Weights of a small transformer language model.
Size: 17 layers, width 384, vocabulary 32000, 32.4M parameters.
Architecture: RMSNorm before and after each block, rotary positions, no biases in attention or MLP, tied embeddings, capped logits.
Each number is 200 + 30 x the weight over its row's rms, rounded and kept within 0 to 999. Layers, rows and columns count from 0. The size before them is the row's rms in percent of the matrix's.

# v: layer 11 attention value, 384x384, rms 0.082, rows 154-159, columns 192-239
# o: layer 11 attention output (transposed), 384x384, rms 0.0628, rows 154-159, columns 192-239
# q: layer 11 attention query, 384x384, rms 0.0649, rows 160-185, columns 192-239
# k: layer 11 attention key, 384x384, rms 0.0613, rows 160-185, columns 192-239
v154,134,191,195,185,169,228,143,166,225,196,189,211,171,176,196,194,194,238,250,182,152,155,205,235,187,183,204,218,218,165,161,212,181,193,201,195,219,169,193,186,181,204,222,205,216,204,190,218,202
o154,119,192,200,160,205,239,122,186,199,204,200,253,165,200,172,197,186,222,228,160,191,165,204,237,225,169,195,238,196,186,165,200,165,180,194,197,180,161,175,146,183,214,237,204,195,221,223,232,196
v155,125,200,225,241,233,222,152,161,120,192,228,158,242,149,242,199,146,193,199,216,168,133,207,258,196,218,198,247,183,211,181,188,238,224,235,212,215,189,200,213,208,206,209,153,251,224,211,175,208
o155,115,208,240,216,189,222,144,169,139,198,235,146,229,156,227,187,153,187,185,169,169,128,183,223,195,190,191,224,201,222,199,203,217,200,217,197,214,167,209,230,221,198,234,233,227,233,195,187,189
v156,130,206,187,212,194,189,174,216,192,203,208,196,223,241,148,243,255,175,202,172,167,181,177,232,195,75,226,236,175,184,226,180,211,200,183,232,180,202,194,163,145,199,205,204,160,211,193,219,143
o156,119,203,186,211,170,181,184,190,211,180,232,177,206,194,153,252,252,159,209,224,184,201,131,242,173,74,242,234,192,191,197,156,205,221,171,267,223,246,190,189,125,214,197,192,166,221,198,219,162
v157,128,198,185,208,218,178,180,175,191,168,183,170,161,216,213,221,177,212,229,208,135,227,202,260,193,145,179,176,243,250,233,180,217,231,214,198,202,192,192,162,196,221,187,183,229,161,192,193,214
o157,116,223,169,187,243,207,209,170,208,192,208,158,177,203,199,228,164,214,185,210,137,251,191,253,170,163,182,195,228,232,214,212,206,170,209,166,181,224,241,187,232,230,219,233,182,202,156,212,170
v158,119,161,210,206,204,200,212,187,220,207,224,192,168,199,101,247,210,201,250,207,243,156,164,177,185,222,168,189,242,138,163,223,251,166,222,169,216,204,211,162,188,207,119,195,253,176,181,227,78
o158,120,161,196,208,227,239,205,198,190,163,240,221,232,190,113,239,220,187,229,203,241,201,185,184,217,222,172,181,218,164,165,235,224,176,212,222,227,206,186,165,190,203,163,213,208,178,203,255,66
v159,120,162,203,179,213,157,183,206,190,178,223,234,220,235,221,190,227,199,188,206,228,216,172,186,229,247,229,224,226,100,191,233,259,227,176,192,209,172,204,188,227,233,202,197,202,200,174,189,159
o159,113,181,225,180,253,191,162,210,165,202,156,202,223,234,230,227,196,193,210,220,235,212,215,206,203,226,192,254,208,101,198,262,227,200,203,161,232,215,222,174,231,138,189,209,198,166,172,218,158
q160,077,209,210,149,224,200,206,176,150,185,182,203,212,241,193,165,216,232,198,228,227,203,200,223,177,165,280,246,222,256,253,224,197,206,202,202,241,228,212,203,163,188,171,186,123,170,261,187,188
k160,080,158,205,141,198,174,214,208,216,192,208,176,226,179,187,189,196,191,160,191,224,169,162,207,187,213,214,226,196,184,182,220,225,173,176,212,214,186,203,212,200,216,249,178,179,151,157,195,258
q161,078,160,184,198,198,217,196,189,186,202,216,207,188,204,206,133,181,175,158,177,224,241,211,177,170,175,205,167,175,219,161,217,195,201,212,209,226,202,206,204,197,215,237,205,215,175,201,196,209
k161,081,238,131,223,178,179,192,243,238,198,251,152,174,206,224,262,225,223,233,218,171,167,163,211,199,233,180,129,184,163,194,202,187,155,166,215,127,183,229,249,200,208,266,190,177,223,228,194,160
q162,077,247,185,196,150,193,196,204,196,213,204,154,184,180,206,217,203,228,223,213,244,233,218,166,211,214,239,206,214,143,244,158,224,183,242,196,201,107,178,285,161,196,225,164,194,217,238,219,217
k162,077,197,191,208,173,195,205,210,200,182,252,234,250,225,201,185,227,156,230,239,233,169,198,226,184,184,229,145,237,235,185,178,227,199,166,178,206,218,189,186,201,258,254,227,180,220,212,181,179
q163,082,221,142,240,208,229,183,239,204,165,177,196,213,175,212,243,233,148,239,270,175,201,198,207,186,185,143,191,194,179,184,195,220,175,268,155,200,201,203,211,190,237,168,160,209,238,225,176,153
k163,086,215,247,196,206,183,188,199,146,189,209,251,191,218,153,185,204,209,193,251,191,201,221,200,207,213,273,163,199,165,200,177,205,229,151,230,144,259,201,236,234,241,219,200,203,188,188,205,143
q164,087,189,258,228,226,279,175,262,158,246,191,147,263,218,197,194,198,140,168,230,241,240,166,188,218,234,211,246,195,189,247,206,231,204,214,231,192,208,211,217,185,210,174,195,235,159,207,181,186
k164,080,235,207,189,171,223,206,165,205,212,227,196,223,126,189,227,166,217,237,213,222,225,211,180,199,228,207,230,154,188,182,172,198,261,208,214,189,173,232,246,233,198,240,138,222,207,226,226,178
q165,082,217,189,219,219,175,208,206,213,179,190,156,201,171,236,162,145,207,258,211,182,171,183,143,208,175,168,249,179,151,232,218,231,223,222,214,171,287,164,159,217,184,235,244,195,183,190,205,219
k165,092,246,202,218,146,149,242,239,214,170,235,184,166,145,176,185,205,154,195,192,191,229,230,223,241,166,232,214,206,173,190,215,256,189,133,133,178,174,134,175,213,199,204,203,238,245,185,162,138
q166,091,219,215,200,215,201,236,230,168,172,213,175,183,167,203,215,215,203,196,149,214,198,219,258,209,172,209,145,212,179,204,155,165,214,220,247,258,169,300,212,173,248,239,142,179,246,214,218,242
k166,098,214,169,187,244,237,171,286,182,191,147,190,184,185,165,237,197,205,233,240,162,192,187,250,197,217,169,195,207,188,196,178,203,199,138,205,205,263,231,183,156,175,206,221,178,208,192,147,239
q167,082,176,178,193,206,187,177,186,223,264,149,115,225,199,188,166,151,186,183,285,218,179,219,199,174,226,245,210,185,225,222,244,182,199,187,200,216,235,113,232,239,210,267,256,203,206,207,213,174
k167,081,203,170,229,213,182,165,207,154,220,214,171,188,207,184,236,203,189,204,222,162,174,174,240,158,254,112,216,211,185,160,221,219,223,177,186,193,157,219,178,176,182,207,211,220,160,232,164,223
q168,089,188,207,192,232,159,225,205,175,215,268,261,194,191,182,218,201,167,232,195,183,207,221,187,220,221,196,213,197,206,169,173,155,173,148,166,204,169,251,211,158,259,180,215,219,199,241,179,209
k168,100,169,188,158,203,219,186,217,175,166,159,138,196,166,204,234,241,222,185,206,186,214,176,220,208,190,210,171,225,175,222,186,223,207,166,215,242,258,161,177,192,251,244,171,192,228,159,164,193
q169,082,234,164,183,216,233,242,171,208,231,180,188,210,179,224,247,201,250,209,280,201,202,207,230,217,239,234,197,224,242,237,162,254,218,158,199,175,228,216,232,236,165,201,254,232,166,202,222,166
k169,085,266,197,213,181,150,252,200,201,218,196,199,204,210,208,221,212,191,182,192,145,234,176,234,143,196,236,187,181,190,191,207,190,227,155,215,222,172,229,178,130,240,156,214,218,227,185,189,207
q170,084,229,168,190,215,212,206,245,234,197,207,208,223,233,207,200,177,229,204,192,164,281,148,162,234,201,216,210,226,172,163,189,159,207,220,164,181,173,219,167,184,216,252,222,194,199,262,165,231
k170,082,131,242,178,183,204,203,147,217,224,149,208,144,186,178,207,203,216,142,157,239,183,142,209,182,218,242,197,217,210,262,244,196,236,190,210,210,210,238,191,141,182,172,213,231,209,245,241,183
q171,097,224,179,224,236,203,180,201,182,168,171,206,160,208,212,144,174,215,203,243,210,192,133,207,229,168,170,223,237,188,144,212,206,170,217,207,201,180,125,201,193,228,280,168,240,195,245,219,179
k171,106,228,205,192,233,158,206,157,233,224,183,216,241,207,200,184,207,195,174,196,248,194,249,173,239,249,174,192,165,205,187,210,201,168,187,190,165,199,201,174,248,247,216,182,144,211,225,213,215
q172,102,219,220,192,204,173,171,188,264,184,237,208,232,172,214,240,248,161,221,170,172,149,211,243,215,203,213,179,177,230,213,206,129,232,192,216,218,200,273,201,196,235,196,150,163,231,211,203,214
k172,107,217,181,216,198,181,214,180,165,186,187,247,155,208,158,175,203,236,206,235,238,174,193,211,218,205,149,225,242,175,245,209,181,171,158,194,231,289,206,212,182,193,188,211,217,188,206,166,257
q173,091,197,162,220,185,248,166,189,224,203,152,175,248,179,224,191,103,188,156,201,150,199,156,188,180,205,177,158,191,175,125,197,183,195,234,210,196,160,196,166,216,207,214,221,214,202,239,236,158
k173,094,206,189,200,205,188,216,216,172,239,177,203,236,193,197,208,159,188,205,186,166,206,187,232,206,177,159,195,245,205,168,227,203,190,162,220,213,153,192,183,240,173,271,163,212,237,157,192,154
q174,092,170,201,257,179,236,205,219,194,160,226,201,214,228,214,186,233,146,162,260,188,253,176,200,172,198,213,177,196,236,249,206,212,226,163,182,180,225,202,164,219,207,224,189,193,209,263,177,160
k174,097,224,256,174,227,156,196,142,230,209,241,248,224,167,177,159,181,193,224,265,233,187,216,186,227,213,215,211,205,163,189,252,158,159,216,258,167,207,210,245,246,218,187,222,160,138,195,189,163
q175,108,207,188,169,158,242,152,166,196,219,182,171,207,215,223,180,186,223,151,198,155,205,161,211,225,188,158,199,221,202,139,193,197,192,218,214,146,155,195,152,229,216,215,247,213,255,232,178,201
k175,098,165,218,172,150,242,189,151,173,201,160,188,282,177,218,197,187,204,207,159,178,194,195,211,211,188,164,195,198,158,173,183,177,206,207,193,169,133,196,209,243,180,203,211,183,189,187,228,185
q176,095,168,226,151,224,187,197,185,223,118,230,235,207,129,179,177,242,192,237,183,244,154,244,192,192,179,141,187,223,200,247,184,243,212,145,180,225,190,220,230,170,208,169,157,225,235,150,182,224
k176,108,120,204,244,187,222,225,214,167,234,189,215,214,207,209,133,187,135,250,131,152,209,152,185,176,194,148,219,215,148,209,164,203,197,203,187,217,190,149,205,265,177,256,191,269,163,182,181,224
q177,109,209,233,215,177,179,216,188,189,171,214,154,199,193,197,264,221,225,217,205,228,141,264,185,166,154,201,261,164,239,212,196,161,181,181,220,187,231,273,243,201,201,201,145,206,159,141,199,255
k177,101,187,202,218,212,195,203,189,227,233,230,169,160,187,166,197,217,209,195,230,227,209,195,186,200,247,240,163,209,240,168,249,192,233,148,241,181,214,219,171,140,166,197,222,209,164,178,213,200
q178,108,222,167,206,207,206,205,238,202,145,159,189,233,195,191,145,181,197,199,218,223,237,137,245,197,182,190,219,170,221,170,208,160,203,220,210,169,215,198,180,185,179,241,180,184,238,222,197,243
k178,101,193,212,189,214,224,215,173,196,182,199,185,229,236,216,210,216,218,236,177,177,226,175,236,227,181,212,190,163,212,180,209,206,231,242,189,230,192,182,189,156,225,208,157,155,198,193,164,193
q179,102,223,163,234,182,253,221,184,241,154,281,213,156,169,182,215,164,195,186,166,233,208,241,148,194,214,204,196,204,218,210,182,192,177,183,219,182,221,208,263,165,178,202,213,186,295,165,208,189
k179,110,169,153,246,207,190,147,186,215,220,200,125,173,211,185,196,200,228,193,161,175,256,217,185,164,241,237,197,197,202,205,175,229,163,203,217,270,199,227,213,194,182,196,194,237,165,224,216,212
q180,105,178,220,232,182,196,235,163,171,193,175,162,211,220,228,217,141,181,161,203,186,194,136,151,185,228,239,237,168,255,160,185,200,180,231,160,205,199,218,238,206,156,173,176,189,195,225,234,207
k180,117,188,208,213,241,124,203,193,190,205,209,205,176,187,230,208,179,178,208,239,238,217,189,237,211,265,208,216,216,192,241,202,218,233,212,214,176,206,219,175,187,231,190,139,207,200,190,211,151
q181,104,203,163,172,237,177,173,141,152,238,148,248,216,221,155,170,205,222,191,201,200,164,212,171,213,274,175,193,173,166,186,229,188,161,177,197,229,221,204,196,199,233,203,242,184,237,167,219,163
k181,110,235,196,186,309,131,176,206,192,211,204,217,162,169,144,225,177,212,147,230,180,194,214,206,202,223,160,149,195,189,246,178,164,179,139,222,183,230,229,151,177,194,187,222,124,285,177,232,240
q182,113,186,179,200,206,180,168,242,221,177,203,214,170,160,212,208,196,198,203,154,208,211,196,195,207,217,169,164,190,171,215,199,193,158,212,166,170,184,168,155,234,222,201,214,179,204,194,198,155
k182,116,185,266,216,196,159,178,171,171,190,211,167,202,157,231,227,174,168,202,163,239,183,227,188,186,157,265,199,176,187,235,203,202,138,224,226,204,155,202,177,144,191,208,200,183,181,159,200,247
q183,101,212,247,173,211,183,208,222,202,264,184,229,191,210,214,233,255,214,220,175,170,198,211,209,212,232,224,185,180,193,215,241,163,163,203,193,198,186,158,168,163,223,209,258,222,240,188,194,166
k183,102,173,204,214,143,240,210,182,195,235,182,201,213,242,187,154,176,182,206,205,225,192,157,224,162,159,191,195,250,218,235,245,171,196,269,175,189,178,161,198,183,186,178,199,191,160,171,167,212
q184,109,194,172,227,197,197,215,117,153,222,184,171,166,184,187,247,163,247,143,180,238,202,195,179,215,217,237,180,148,171,159,191,231,175,208,191,205,202,214,222,193,206,245,192,144,232,197,198,214
k184,115,227,206,192,219,217,180,208,188,240,197,144,169,183,194,212,186,148,169,192,231,190,200,150,231,202,232,148,199,205,202,216,205,161,164,220,218,237,213,187,180,230,225,258,148,233,179,227,192
q185,111,203,218,226,208,188,232,142,250,133,220,297,184,157,222,276,160,222,177,170,204,199,184,235,227,157,210,152,172,155,217,157,195,235,152,188,206,248,223,172,161,219,213,197,203,231,223,183,206
k185,113,196,173,207,180,222,220,178,209,249,149,217,208,239,209,207,135,199,199,236,204,195,197,126,158,230,159,167,194,203,210,222,194,179,130,175,202,181,171,193,234,160,214,204,246,220,245,127,173